config.toml
d_model = 256
n_head = 2
activation = "geglu"
rope_fraction = 0.25
qk_norm = false
init_std_o = 0.00579
lr = 0.00147
beta2 = 0.98
lr_head = 0.00692
schedule = "cos"
dataset = "wikipedia_en"
Each number is 500 + 25 x the weight over its row's rms, rounded and kept within 0 to 999. Layers, rows and columns count from 0. Numbers have three digits each. The size before them is the row's rms in percent of the matrix's.

# layer 9 MLP gate, 1024x256, rms 0.095, rows 723-831, columns 128-255
101:504472515500507499481479527532552523493513469494431483502503462490512499495492445510515529514449469468503475509542510524494516457469510508495557501473516464517496499513470446526539510508505526474498536513492440465478452496521498552464516411544499500515489514496491490490500518480480465492473512523501523548489541502531506525494499507524499543526513555507524536509520511480464478476486
099:509442502531541467503474504526484478507485529527490457482499497514548561483518494510497506525474499516487494456505490455543538495534507458501471513506503488507527527467555550518506532496513455485515507529524501487492460465529494469509511488523499504458511511478471507541480533508503540459490461468481479474498499478501456504522497503494485504496477519485509495496541537513530499483501
104:489530481499497507504448496523508509490514508494506497493468491457512518500518442520478478495506520495494480491501492510516522502466491529487524528487479482478526468453497510510485481497526504490482476475487523509492537483506519449476500508468467523486532490476466505528461538499491523504480488492463469552488545448504477500487463524477518507530484505506502488500556495530544540520501
107:515501508519524466472498497521489479501533497524517518500477521483482491484571521501481523560535516511527488488497491487520489538507516514499522485503507528518467520489498504516496512520497484529497496500520557486503473478515547458485440510479490488465504473508466504563538552502470516463510469545506502473499500497498491480464501508481491498522482501502502518468486555537485546493511
096:480533508502544550487495551507529476558506478518494496491501539511491537471506459476494466491484499491536480542522481529515487459481517547467481513490509499476474471524490480476513461514495472471500500532541477450527504430516496481537488502474494488519521480494475500487455482492515439512493491486483507510506543511539453546507495508464482496521520509518521514472472526464484524520491
103:539468467528529496486482479501505478503502568497459495451477484503463490510486494499483509538477489509524481475510482491500476495475511473501532493523507503485500496491533503548519533518425503520505489455500499510466508497502525543489489515456545505515495473472474547504493499501488503442434523501527462498525518470517514503497457503545479481467510513490500463458472551523489508490535
107:514514484518520511519460493530495476497514528530509511498497508459509495483519441517529544520519475516491507466535544525502468516523495467489500523517491460481503508541472486524541534525496535521481495477475547507459488486561470509475514509489491521446513492495512473480506511525497495525448504512519481517500499523526492519514504507489480471431510496499477485512504559478498526521515
104:487536443440525493477497500482534539489516509477513492502487448518497520486533540489509441495507484477483526540509470553480552521455510521512520497471489536438519518478487492502540465473516514527489467512532490553482487472521539545499541512442519553481450532489479538475475490525475473495473527485526495511497524496468471505514507514510542494517468509527478498523467497521520479509488
105:503516495515517493540444505498516504525505483516453476497498486492510513500484498505490494511500485474510527485521508482488511497500507538537522540468512454495489476505533469486549514496538501468490488532539542499467490507532531518476503512438538512492523467471533493484482537539514454489521476464511474520442558524503516525467486516527463513517533535524461446489497511522509526486510
095:521488482482522506504477474552518520516517535528485518521479488518520508512474513506517553524508454469474483481517486536496493466483518472486505509549501483513486503535540463495503532517525534492475506469570520541512444481503492551520518484494554487507527502502511474473468492454503506479480486563520445493501469514498518524449476503498533522468503491496465454481443567475525513503509
096:512509483488531511489482518546519477508494493504481545505476515490487470519514539526516497502536468521490516469569485491508517524550479470520557525519501501442478492490494519498485478514525506521501477507538514486508537499528504500503514501484477499466478448504487462493487464487504500534501535495490499505493482504511475491491494538490492520499482503519483549470476512525534506459520
099:479500530499490500501489512511547507495475513509503489475448517496473498475517504490522484543544486486488564490514522508498532502491542490526501506476459447496483477505474465520538471536508519538520483488518543515546491505473465488487528463491538492534504549432530494498456503485463478491536495505494466520455543524497478492545516490484489492497495517456515450507489522495531489492488
101:464483479509511489519483498544521514500514507520544511512522499493537488515464518502559526529519499507548534439496518531550494515492491468511453525503491508497517525542499487491545489511521471503492477510491473526490461488537486480477466514518492518448439496483511505507479477471525531522481508537499483547531485500509478487515467511470477511477515455491507492516479516517499467519516
098:520485501541506470502524483497508509442511506526458490503480501480523466464454537451477467493469490510479490529495470522504524495508496461535529512513492537466490491478474492536470505532485536477515476514577494516499488565501526548490555518483526509510525517491487456490461499535521470508520500512490475503472521507496494557487496491484505526477488528461525501486525525505511494512482
102:516539494490498500458489505478536514485485512505499535530486487486517524481561501533458503481500520485443523501522460495524460508532466513524530455515528552524496447496478514518513491505506477453490473506487469512454493481494455500442468486498460480510519472485473512472479522570496523514490484521510487505472498442507501521498506568480464484505482542516485501489532466538513513494521
101:543501427464510503520459536486484521469534520489495507509488493526542476535457512504524469463464450501452517510523483504529467473522500458500506511488534480492526474481495486447534498528523528502437474525515518475461542521503492468539515489499491471507458484495567460498485484512506497517517522482495504467501504466472491557491475464489469517492478484538448524440477501501483517489521
094:495521506510506478504477554506520539484500510498472489487517456496498524488549436505477509492519512486485533483524497528532457541539478524508550503539551516479462513461475460492520482506512475497504504474489499477523496479527509563464460485502474506543509514459486491481500535492544436480477481507513469511508504531523483556477475536481462479471494500470507491454507471530469518544509
098:576483522516503527501516500499514519498513463548503463490508526460449527435490461497506483524480505518471504505472506523503534537463447510561455502523497486483495459550488493524532452540518549450480528483515465507476497532492461528553524509469521508515491468513462556491504488516471508499509496487477502503514524484507502501489456501549489516545503485499524564507501511497494540483496
101:492484498454535481517479502512504427506527566490527530497462492522565494528502518485472474475519497493511517486518495519508479522518526489504522505483499459513518481547518510523497485535474479517558495512526527492535503457517444479513550506490495509502533447499492494488480532473500504521472512493517467503499510504498486448498478488501494488509545539548481505502447532535472503438509
098:499500511564506454514507518525507465487500509482484497466520471501519495501511479496495450485490490471467495476554483498510465538426484468571552503512485489482491474497464447520485508520532515511492463442495493490505508524507496561479522519456547482499492462467499480546520553501494494479501541486525497518506512463476478489458512515523531469500514527511503492468484494529522518490494
099:497497491511487485486496491524486506492561507452479508539464499492491471500526505496535492486539506459503548489521486492542503463502477515451483531551460450482473529528516453502553529470496562457482489520513499472469482529495482501512518507533491517503489467477528487486527500525489489521499480516499510504497495482476512462518503534556454444495524510527485516501500514520520542498524
101:491463485537525529489528490538567487516528505496512484514492479522474507463512486477521525538467527491453538475543493522517512513545458539548507472488475487510507444505446472458494479518532518505500496460460509523526518506515474497473537505497517470524501498481488473483464517563527445464531521506503511515492477485469485518485477498467541499529514555509454518461511540494470505455524
095:500477522498506490511469497489545455509512462464496467531461499512540527493515499425529481486481502561454531490501520522515530528540491506501498500527463487437526561523467457525536487537494521501498501493529521507489488504532491541479473496500497498450521536466508464511479516520507458484448466523502496536515517458507487459507466494510471495487470495523509505524515504512504523500484
099:532530508479544462486531505523526532494509504516493510506495474524529508501500476537509517501506506502522483513510473512506512529501579528532513479466562490450528486492504484489493474520525524476514483513520484495462522489527486525496493486454498494488503517454503529486459513516515461496520527524465457509500540469494500496502516477487470503539529483451534475421466486503530476499503
100:518510493538482477532484561558531492512515502514529478519485521486520501522516480504530529475456471532519530494487506494471497498493503474480513494503500530476453543525443431481508534500537510506470485480513482465520499457480518539414503477472514485522484492488507497514510499509494485485517482494552463503491523475542508523478550490463526499501500487506481498462487488500512535484478
099:510442483472496490477492506509531500507486509545487502513479497475536512465479490504533443532469451432502512511476505526496486459497440460504494529513532534526516516504483511538490514533494541513515500490526502539489478531487526498489539506530497496486515484508500492478510504470504490507490463477497491492522483456568460530521497521526487513490514473539460552510527523503517513517507
097:506483497484502513536465463550487517490478513527506507516474534465475515520500503461523485494540504461529560531503504530484454497532555447498543497475539505535506505493457494518485556523469502496490522458502502502487503481546516495479521471491491487472512520499476493513463485500513501483502478526539461452483504510498499520496491488467494489489524516468452450516534528510512515485494
094:494519496472500475511485478485506500554482505445531494507464460471522501511490476475505486514515500475503549507456430487512505519514515523469507543532488487462530478495477482459506522513444495488479506473495478483505490526478485525503533473494512520500502518473561512497485536496484495490494485519524492516540510496515492527506501502499496570499531481477498525455521468492495481495519
099:492484464504511496503462561530538475508513512512485488478502499514498534510514442475519486486447519508527512496523471524485498457529513515512535482494544473495476503544517507492501492490505496529519494497535549481543471519511502566504522475469502482514528503457507482478498484477521509462569480517514508526500520510504492522441497476512486507492466462534487496512514495482431504547520
101:492471451523526506488531494533536494493507470497489480489484468489490499497514493526525481468483519505474501527520482522530494502477517504504549469515512500508496476447445532518494471506507478499496466536489492532499546477505553457467501467475462500526464490501521473509512499519495480487492533502480477525507484488481503530517512499475534485472530498471442518511513485555503518551525
103:517548516513504505504458536496493477505534526527473489520537487460509454522498481475513492493486484523477550451463489486519475540500521540517475465522520490486542491523493506514549493524555511461476481477498487494487475491529518503461508477492510506522516459515520481508499519465452504489504498509529480510483496519474515511472477482527499496553501501507485484461556508528508533495519
099:546502503499532459481443528484520474504468551523469447517460493500475495512516484497490473491462463496482504546523498508502495494557542537521503463510505510489481473460553487481514517519494478530505453466477512495499501482531514523499497524509441493501484463497487552488490488527486534498505516480483501476508515458487514499485496546457525499523438461489478512468483508519492508465513
099:514501491489544489493486520488497530504528506503532479479497461462515528447506527513521473554533512518491522484508461499510499460455471482490478539459484516486476493485504476459505452456487532524449463500518486515566534475508483479527497461519453514463461532487511534469514555478499497509506514467485475521468501529477519504511487511527542493526453514515502523487486460512489551539471
104:509489510522556513523464512466530494521509494542499470491480486504558518490484512500489553507479460437484494471546510509515476457535506477532505503482513484499479496455533474533524560470455481479526506518522472520500492494511535472473518518509485441481490510490463527460497475507550493502510540449484447491515503438524495499480520493485481495460492544493484508529500475496520517553524
099:479474498497523484484494523519504496534519494494480505510489510494462483451527496469513435504481419496538502476541487543507485498528489480497528487508493494511468486460529465510473491496535513465505452485511503479534517411523514530468504468518499512488471490492485509470473506510510498489457505490502489479516467495535457503511498574457516492550482516495477505495518493522495516511460
101:465507517539491492500442526478458475509527544542455502524514416542498485509497485520462536460512465515473467494506488498504507517492527490499524492533502511508450474464463458504504482508509538473505514495503479498488484452513531512434506539467490450509498498469490513502501503462527497503489468461521498525500592498503491518507474498472535527511500518509510493474503496541514484470477
098:487497451491498480527489502506517522511476513495498485482494481501501553513477497502509491481450501487489471483529462543511512504487483561462508495492527493496499466471455540503526495502450535513460503491538488490475470473488493531504533478484485482497537466482463519472506519512498456533508533508494488510519518524422461521504504490479539501547518551505476550464454460490499474511533
098:502522460467546483532492506499462523504530513496480502488505502457509512503509515518499509469514516480486518541458524506537473503496537492481495477483525552493524485520564457488492485462488474525516471496487536537486504475474473572497553491517480499510542449506493541531470493523506513480514495495510487505468517485508509507510515516509442478506482503488488498492516536466484521504489
098:482448514504510458468500540524536534485530488513461502520510529512480434462502488528515499492449468497466480500509508484516492519506458475514530518497468490470511515504514464483510525521532462493476472504527485493487533475513508497486506469514491535513490502486511521472511492553517477485477522536517525535517502499475496507526496512524525486515521499457503501526511478528537509498484
103:488479492483483490496450486508481507476509525469505522481472540524501502515507482529519545502486480491526510515499498496496501485527470519539511519510503449541483544502499499528532516560465494506504492531460446516528476473589465504495452522487498498462463488507493495539489495475552498484518514525461489529511476492489509486454502480522525520516480487546514552468478540508513563487545
099:501454503476449512496471493500498555471525537480477504545481486475529516480475473489464532514543540495488491499517508481491459519451522481470539539526525499445518498476519461509523527468491562510473482512507510459520536494500439530520525495497500549528468507460472514460519519494508507430478474500523500511484514477539550475542460505460483501490538508488493481511499482488458473509476
094:491551543490493495515507465487511503530490519451511467520469525504512468492461468467514478482484476492513518502488533439482501471515515516522493509494508465480495508509529478469525482549501507500500478504478478485505498485498533495521522537500466500460572483533499517530483530528515495527477478492531491549506505499485458508475489554468470493478488502456499540486525513523499491499527
101:489499533523517514496519489502509510495488446505540479520503465458494488452481513451485499541470517523465496476522470477529522490488455555531508540503522551458529460476476498509536493504532494509511455528512510513551500485537483531497507507480493511516490476540451494489461545513517519484509526465493491536509491487514543538481474491482472533506487458488507531511508498516512506487530
100:536449475462497516469446488498489526499479491517496497474458505538493487544487502513471476514533507498483485510488490507509491485500504506466485505466504541505454464487462501484503491520482488502519482485494554520541524527548525489494498478448505509508531448491447473516495511474489496516494511506510518493521566504521499531475506487544530520536478471502545526453496514527495497472502
102:486520475474478468449448580538510514512512549471494486514507434509520506444498493467495513488510466484529519468543496502507499538516520547449494488533481511474510504454493503510504520520516502480468443466516493491511472487530446537483491478487488484521510502485475494505531529493546507503491490520509483524502462524483496522530503470487531508492486507513511480445492488501520489482479
108:505514467535518515491457552533532508492463554506479541473529494499474488468525476502517506503505492485465510455500516492480496533486522494538508546527510519510477466496494498518506495523534484532465499484514512504521490506531438508451486452488518501531474498469506506523486568530503514536485515490545469496502483501520484551458512503513486469471536491485498494530479502519537528477488
098:481512487494496475494486511508525465456525509511500524455522496483528550497476498499527515518528478504517520463534508501509489534491501518508494498479477522460507487459431531492486475554452503532522497485525477449465548475517469479458511444525529514488512514480520462471449537475521506462496547545484479491497511492489435505474491532496528513486483545486472513494495519467497523511533
096:553513531478488544512477547505548474471491504462504510490467516548524473483505490526480525494540471473477465497478514491494499497476512509470485448521478564487480537528528483517492518513519469543493464468470519516534447506511465496546482520454491493481492486449485527483505527510535458524457456535537509540458489484494528492451487507534502484485507506533517509501491524534521490474490
103:490566481488500478505490579501520541504516514513484507508503484506563508474485462480508514484468491486481476510494524525511481486529514520480514482509448499494472524471502499509468508550524464479427517477490480459499544445526488529505522496488437492504528506518468524509497509535528524547451490456500457514468499481502491489490468550470479500510507512493514502545523530485524512506484
100:535492517532514541525471475511479431488537517490511528519480484496498468488534483567475495525468523485497488509476515493485486525483490497495465541542521556509458471500459501498492534500479515525505512518491500529499497471534548518496476522539509517468496481501442460496498516513550504491470479503495494488500497488519488510494491485491516496472483534543449531478522490498530513512490
097:502515518518487441532509507525525548485503537479467536518488469498492510519544501515472495515492495510464517496495487501502509501517503517505516507485541506466489521474516502467522480476461511507492475487522541495493529485473496504505503482462483510486512511435496513496447515497485446507533498483509482534488554452461480506444506561485483497542521490443493493489534515505481525516519
105:517534499503503466508494483526526440476532522510474507516523482509527488503528466505484490525502474506515490467512550523444490536510472444533489532514507488451503525468480493509528491552497554548527438489555510506518515492537463505498488482488522526495484498468462508543495522497519491514498471500501540498526514515505485489522492521481481488470503540536485526485462515511453531517490
102:507475512521475471453488519508472490512485522514450473483505519500510513449491477510495516551523486485452524506502490475516498468514500510474484529533504546509467452491497502490524495510533525492492491506499498518444495493498508518518526517453513513457488503461502463528508467500504515507468487500532518533515494527482485493476475539517487524460507504492525538536534573463579494499543
101:521496486470493504510501496559512553504556483482499513495504473488514458435516486517498473478498490500505490505522448492536535523527460514492526558540457518502480512461510510483501453517486467489496469502522493498519517470521495502527506508511499504499517503536499498495514457499513471546511497505487541522490504554485489522504480579492519486501493541520490507488489459519490495507482
106:434511474510494518500471522500506513464545496565493537529458494483497514535481523467487508501553510485472520489548502508534471477479516508491497522468517541512445523496487491510510486515515542456521486509492457500515505505535499487453505513508479478559496507508509502484474529526514512523498451462485543480524480493522525508470498509488496489530554500502468503494504508488493505516489
095:497473471500532485505521520534473478522521515468474481494489492486482496506548517475513494517430454468464501499483490479482535480514519508460469525525531513559495443534489492525543520472514505511485513516497514486482481465500460507480483490558503537529506505494502504507448533518508508469495499515498519523499477446460531513499490475504510472517462507488481476498494500540479506461549
089:513475502446506518457488503490467504482499494489480531519509466461489531512470491519498478504538471493449522496537523534532502535493476509522536481512514513514547495509477522502538445511516533523468518513489519491534501501532466530516538508467483527495495502512510475482495513462492496528544513473545485473498507463453520523500472468503500502507488490520487489490497486514512522501523
098:508494474491541532432500495521505508516502524509523498474484493498538529520503525529523453511515533462474513478542460542490457433475483515529493451521510473479468485472470457476505513526471531525473491467507551501520454480526482508521536521491499527546509495497517449510494516553452457525520475516482497488477529505510482542463487518489495519482523483519482448479490533508464491493519
105:555492534489520493485456483509518499517502521498509467490533533494497479468555530501530493523495500483486503499493520498493541479533431540460486494471484493472492525530490525472497500508480543537451490504513505491551471489508471482518508517491455497506457519499493486482512469477516480536484499470505507487480499468517464506436486470499460482468505501497478544483497497515455510477508
100:496472490509519464502517473480505458518534501494502476474441499525500457511470527498534475494496501551478475499544505520491492517516471510521510485440522492501515512511487485518493468521519529453516494501524508516497480454548488512465516514491498525512512493449513486459479488525506510500451499519509475518476525507510507522499491442517544533507517500541480458533513525525456460486508
101:498490510494508510507447523498522480482484527506482459525520515499543445444460534475495467526529477496472503486526471531508504457481538491475491481482497546498480528493504504537498518508468457492472453454509518523533482533518481477497530528464509518497491515505457486503494484497497476520488449465508496486530486494476472545469502512528505538493502499528519510516537538526523542460469
105:520507513519527521525442553439495489544509493492481471468512489476489511453516504489483431502510505499484506481495483509497490461499505558481517489505537558498446453480502448538553514509503448462502502490524487500490496480519497500501516483491490492516486505484490499471528529466535488503481494484534517467481501512543480530533505486484501482518468408530495493503543479517499503518511
100:502477460498487457517490502478531478483528555512479482542465485508471501481525538495509485524528510494505517501537481501506524504504492518493536488521482513495518482494457502501503460517489480524491471471508534524510487458505524477515512519497466562510541477496486537518517468478490481475492508529489555526507569493477501521485471492510525559519467511505508470502515524499468513509513
098:523537515482470488515512490525507497483539510485481498495504497508490530479501475505506483520510482508503491480522518522524539482469511525468488495512517512477505544524487482537499506493479467489514526570465495506518493472496522519485444529486545497486462498500476486542480509470493531522493468492475471482448548515488492478483516517492433494523499553501488524509504536488440549539540
101:513486506537497485472438489497505478540514501508477475519483526488477485473514501496529534492528458480483508515525482482484520486499484469479545508513488479527485463526541496509507523523482507493489506492501506494503459487549532525467511517521508505497515473500552460476478500528470472454479537474555486498494484467559489527501494573505503531487507539507462494481441546525513514473532
099:501477522496502499497509527518524478490473489502471442528502519477445502511503517494501492475472481502505508496480509548519535478522536515492515514499495502481454487457464466550498557500501484510489498464529530542525470499564494513501503469506470511517510459546483489506465479513505505493484481571474542488510521478474490519482521555501511497511485467463513499473479517472526559503483
102:490476492508504509514498505517518457501496541506526510531473534490483525457492455503521486547484475459464499500514560503509490510511502543462499517532529495489517500523498478507515468549492496487445502481483554502502504517510495522514502537471471478484537560480529478528516536514515465491529473532533522547502506493478544499475420482497485483496535452508500463509488488476475501478460
103:477477476518555485498491512534477492483527527504466517477518527466527480466513517491475462548475504510475518499505491518486468543505520471519515537482525515483509521467503516505535467499499508511486471459511531523514526488511431471532530506480522516477443487495463529529452515479508542500513490517464503504492515516505464515510506517532481524499514465495522509521548504503526553468493
099:512466441499494480497499533495481486482480490506494499483492432488529494515475452541515495504494484507522566470569464516500471544541518507500513497524507505484491505514436443490477494461464474496466482506531555537494506485506497496514525508469471525562506510507467510508504536478488482490485475495547524517491508516508482518471518559494522496520513524459481447466544507514499532524478
099:465477482441515498511484506499509530531504467536458506562522508509522490492501458485531533476527469486533516478471491532489484524540519519494509479524478514492512507555463467540496482524509474509512488479513498516526487489526463500521527525466467511496510501516463481492466489460557479486468480469529454492491523514542452502498476519473496468498534505503521476464519497488505478493529
102:534504488496483492499491495480524501465496519567516500520522532534534508499494487534555523524468504487491511486503520549559473498487447501481508511499486534491497495532485471477510508521516535509450521485508487522483487500523525499538554473479484454480528519506483526488469523478478485527507444536484499480478519516469510486455485493510469490520510499522501516505495549441471464517487
099:513526527535503522478472506545499539532541496501458496511518496529478460504500473479501490445467489479499486504495514496559482497492482536514492510521471459514464467497510462508516565470551524480472475438521472515523547486527501515470499439493480519467509509455505488509483490547484440461455485504489484547482495482510481503483490521452489520532476498483474493516502509463457486498477
099:542496481550479456482461482454502487469503549505470501523494538513496533486485486460483534533535484510442495501482525496496489522484486492479473537493501547515482524484482501515518503506497490460518516481479524553538483499522515460474490506513524529496480501457474527491511506519482497489465482479493448513488481514535495511489514518484495502532521500496425527469536527509492507497530
105:477468508517496465505520487484475532468498538472502510547493467510495551491511519481526483473454463456469529475559495518529469529496523477498526481517533554514530450468542528516554455501495516506510491488486487497481502459535494500462524484498468475507510501465485486494492502481488530512515508482546474491496457488483448566518500526505510496496513501469467504500506518481498540518498
101:500521528537477498542519491506521531475534516463413494511478464467469460484506490520469475487492494485477488524492472444541485511495554514500511502523495474496510498492504489532490473458497494519474536477533505489455512476509508507500558500489510481529526502478486472511485504494527534481488490490499518522508526497498462538473473500503475536492524479489525520500547464502475503488516
099:527504537507533505492478557524476546476517529508480496509513451498485451469515504491481490483483514508490492500495510449518484468544468480515497546484471491491477517491472433523470520449532496517484492519519524483507483513490475489464490467519505499474520524499458546503505464480564483512498512473552470519483477477527488473525513501492484521511502504493463462526499533466510499480465
092:512488492508520454448475475543487501446481491485494501493495479519515548493521501488496474492461475450487521508485508494525504439443493506520494535507473484488495475472469502506542502518495507474467499497497530508464541509495507535467497471504513505526460498517516517504519517530501478509505508524526521471502480465519487496452513485501531499521493502476504527508484506504514528493493
107:530497469489534512482496529531514516477504528479486493466441464482527492481479554518497510486495531474533486515511467504458546476521493479464490517500471451490520515493502491506519472499500521475497462562534509525560517485547506516488483509505450534515559519523530465480517496497482429449556504534469515514490491479512484509515513531488493503483499504485479514530488484445416534448488
098:511469438552501464470483519462528491482532516512521485494499483517538513464498498499522470510446492470481479530506504507498519508443508501494548486496499507486500517507514490481464536477484502522511502515506497509479477491498547503476527504488503526465535487485465504462547501485444496515509497470518505515479528491547463529486491530474463502525553464513481532592523475489514518507491
096:458496460521532523520494565509477516504504492495476499514503496516477463471467444494493475498528458511509512485539550490499502513515499502495511523497471479486473460499461454500492539519568549479463454511490541487479511471516477528487506501481519507534492493497522461514508505527494498513516481521526535503481498535497482530538506504510486548504519477441530519464506506488478497517529
100:483526524518535508502484529487538498473533496457503479504502529470520478492501448496518509504476559482505511470479474524527482440554534540466464498538515530481483501496471435500489508490464522513510523452460476506489493495500512498533534486496525456500497533491475502521495489504482473497494428512517491546516522527441492513466545512511437550511485467518509496467518525507470492480475
098:483470497506544524485478519479539526535516526507480497506498515509519494492499490526479493504491465438535517494483519543483509455557491491523528535518488518486471505530487497511507496449542462510479497520470515464520482468490500483528467488488480500524548474503506512491490485499478437512453491469479464511500528475500459531487500513468495497493487525443505514511465524498539516471467
096:517512488509527472492454502506513478509562514446489552519496506471498492507475540484504492500454467509493516469538512475494519483515487529540511531499494498514448536468461503500525504516492512504468476509516496489514513493491500504479457519499496480537491476463512475506491485530540520502504457495504501502525502479457459506460472480556503524466503532536521479468509481512489487498516
104:500503447498520526529477504479461523493545471509476539514535462465514515488518478497515462474494487483499497537534531475517452525470484542507491531533524493538499481519502471511546525508514466483471522480526479524466470447526496529460500466486466500518503486475532480462518535482554491486491496478564514527504509536486474508479473568499459478475518518481529469529502507492515507492539
096:467516474496508480526501532461538521497532495516501536486501490495517510525501528482477490509523509478479491481520527532508485476498477508524482549506497513454512507451458484523474492511535469432492503519501507495471534497524505484494501495465504546473501473518497483489504532525523502497470500501485543516506469520508499508493465510497493480484513487543560508544517520540522500500568
097:509516505492560450505478513547470482437483531525462503489511490508536500502517514497529492499494542478519515497495497493519464502503466446462527474535492477481480498491458504498481498515461502526506477492504514508536468498478501518541544470514483499503478496476492508481484521478513500533440501517506490469505469455482439516501471469502508502480483497535517493482480527492536515488493
097:516499518502515509527509561496509471460473533527474463492514465516567559478493497482519462482476505527501516498507509533499490486525522500499504488480539508450481512503498466488463486475515533531503495484485525486522465460491419485484527489485493510525520510498481484502524497546499537523494478494523477513475477504498487533469531498477508501481516520479476470496556470490475504527488
103:499482508543535501492475535524486484525501539492447518476491483539531450477475491481501498521500505468477504484544457512495523454466489484517495504520508481488475492481505485543477494465520493449517514480508461454537496492517508498483532525516473523515433459471496478493495511531503501494500487471524476507487491510520506488495547489536508497494504520473503475532517489517482501532489
097:509492466488540469503449569512543501501487495489496498490523505475515518488495566450519529465494471497489511489526474548511514485535510530526482483502489492484502493465457489525514497490507486476492508513544466510518468479466483515526519495483518504540493506500488511457467481532454454529506573525469515508476509502496537505501510488525525459523524503482511464520489496488497540475487
099:499512516485537489479524520543493448523490541516504513523520499493527514490502477494503478545410481497505483497481499513541500530532530492575526501520505485477480538484524502475512471503507479538457460481518505460488514491528469493463528486495457506512510493448480524506502536469500506510488485526474537517493495483462503518549453534517487561494527492462499487443513533499453501534533
098:496455477466490488541505495461544465489529509504452497497477530503484475499510473497496484517462449448478548508482511477542523462510498547531531473478499503515476538502504467499520473492502492449498510481491473488502496459466511485515512463513480509510491482544469562483476511525494506510522496499495535501497539490476458514492488496498506517549532516488548498522530482520472546501499
099:474500494491510518498448498503507510478536502496524528526455487513475514506517471510503497497507513512488538463520481493506467486494434517501524560497529471486489495487497447531511506495520472496459543489487517505530458508492510498474515510497520552509417485492514505501508500512498510463509472530489487504526491547465509512503487481459504529496496486467448485473509563523485543507488
104:512462474515504457529482490478575520519540502525410467511495528534503507486492476473518498499540491506499516522498528536551477500552457457505531502535516466506483515497494447546514501525502520477496500485467475476522507482521511490460490525506499497470519546466539469518505465545504447504490485475469485477479503511513493530488515506468458520516516472463476553533490526489497507538499
100:457535539511518499488504459513501507456541535490486492554487485460494498524528474477465506515524493514475520473509540445488507511495479501500475525532503448503505496524510459484503505519517527446504523548493466533491482520459463496501478516532497478525504517452534494532537502513513482472502442458515500527478502463490528508524479499522473508489498538524449517471502525549526504516526
099:507498544532517498519491482497543480470514503505444464513524520545515457503507485523513467511452448521521527542512513536515497546500509492541514474498500484504461519496458517531493494541477497522481483508484513512521497533504489510536471504493497479496538452490513467447506477503490510520508489535551494508513494535487461540461499556510470532492528520500497528504501504503510568522506
100:489472509530511477542489518530470482474468521504493488538494484510532509483469527503534522490451497523509497450499475558492510507508527506514494466515508526514426486466504453537494529475478492527484484465513563518471489451529493511525467507477543511556544494475506458501517527453527490508459490493510512522474482489462527504472545550494525548485476507469493479537499523521488531480517
097:504476493505466527492493515486538535515502509480487532490517519530530529480502541495506491523487497478515557528467531521508503515480478492495497535474484514512506487530519495539558534519498524537476472507468498465571480477479487471490485528519518513520497449493505541520491497489522481506487503507513468504473501464516452509464444511530480490492511509507534504496500545502502534457479
098:513526528505495486473482542450519518494525478482518512521515516506487495481494504480457504522518444466469512490471528510494490528492509545499492530495484499490474513472447491478545508497501535559490498513534507465545506488553503522485470506521507470527530517502514487503533474474504471516517529476520473529485503460486494513483483520497500514511530509505516565489501475471514566491524
100:493509511491542489470479490461489477482551494523498524543491527528493506501519500563465545484501481463463519522539527481510456506488467514536540468509488534485481548547468464479508509529472505518473468492489517513513459516487510519518461502536470478482511508501540533460518555506514475480521491479503481499504530492523550480533504550456499480500479535497473544490460530508542515453455
101:447486522506503481499462500500497479509492501473473495502485523471526535467539496500566460508520493442507519474532520463487497540491488492525499547551513520519482463439500513450521514537503526476517470472504525539487495492507483516474484484504441489533473454507513497502511489498532482520487509491513499516511520462529506488458491486537548504498508530484454509495487512511498570504512
103:488554480499492540494529481524517489460505493488513542504510463486505495470498481501472456506500476438472521536510485470476441500494547497488509483517521519510480510461464462520485432483446491537487492456517483531468477524485496545510541488507481470480516528506486521513495526494528531531457497498515487512510483482495479500493488519478532566492527524470471496480475481468483506521513
098:500512525494508459479462498487488496494476523493493515484498472508505525480479559537493493489467491516483479516522511474497467498496472490478555555525453540491549505467535534463543507471530480500491499484502479506494502464458484482485506471495467486505502490471448488503484522520490507497510526490525487529499530447480475476508449471455496474519514466523526480522512482499479507495485
101:522497484511509477491524501498506462484539514491497476534468523487509488512508500508496475506465498466455551536541539487516458470511466513482537518502484496524463481472480488487522448572500514482480473495471508516503487529512517550492508535503479500518504529491488497479518492537517478479518521517483502513511547518505478542509470529493493499528489497462498512510508477513480471532453
103:507480507531471509526445556474541463481497495528456495484468495469484505487510508497544529490526493481478503513548524476491531514524475474510547555519505474503498506499483473506531500550500535433462514513541507507535520504534493487469532488524485513518512545470481494494484491535511507475497486466497533480508484553523440556497478485491491493511506527487493518476468536500488487448524
095:490509491500535499458507539433558507476520510487513524480501517491529488487494529521512479517503514509491486459489471509527513478519517544475487494507518510484490507447499460547509476540474551469473492548508486514526455503506519500533508508460491522503490507497529510512511527486523482502525487469522531537552530501524490539496516495535468491511493516494477498468490495477516526489499
096:510476522503503474518474526524469495525550520484474451458515497454535481512499455521505495507488476525525537476486522504524536448542479494482508525510516464434469479517523532496503499525445521492464527511492515472511527461501469516500496497532510512483560506493499482508522494472477498478507488521484490478500486522540446526487501534485435493499539519498480499491446501481480504514488
101:483517486486539521463464511509502489484501493472452465495514481508505512493492478508477474547502488504508519535564485508512466460528484484471543489515509505482494506521465527535523503525533484520474495482516534460493498532476490489486510473498505500494483516480509514483479507471481514509484501511519492500526513517512523499427450514486487519488471480455525513489504504501493519548534
100:500506511521539526527494481534508531482505478528492512513470480511517508500555505510535488451521495532488539509497505520508531501518533502488492503467492486465506550448476470463508537475506514483506476476535501469488476493512479534444494486500511449507508498472456525508499581527558502518498468503503480515494479516477455483507544509511474495504559519494459504492526490511508477504524
102:506471487496518470545544485502541502468503497468454488468483498538504530515516465510517477491528464513469478498508484523476514481491481458483531488505471513512519500476524494505553501514475498515505521520532510507507515507490481499493492517473478498479464480497483481463500502476525541461473527515476528506481487524484519526502507480507463500491505520540484495497475477543510519537535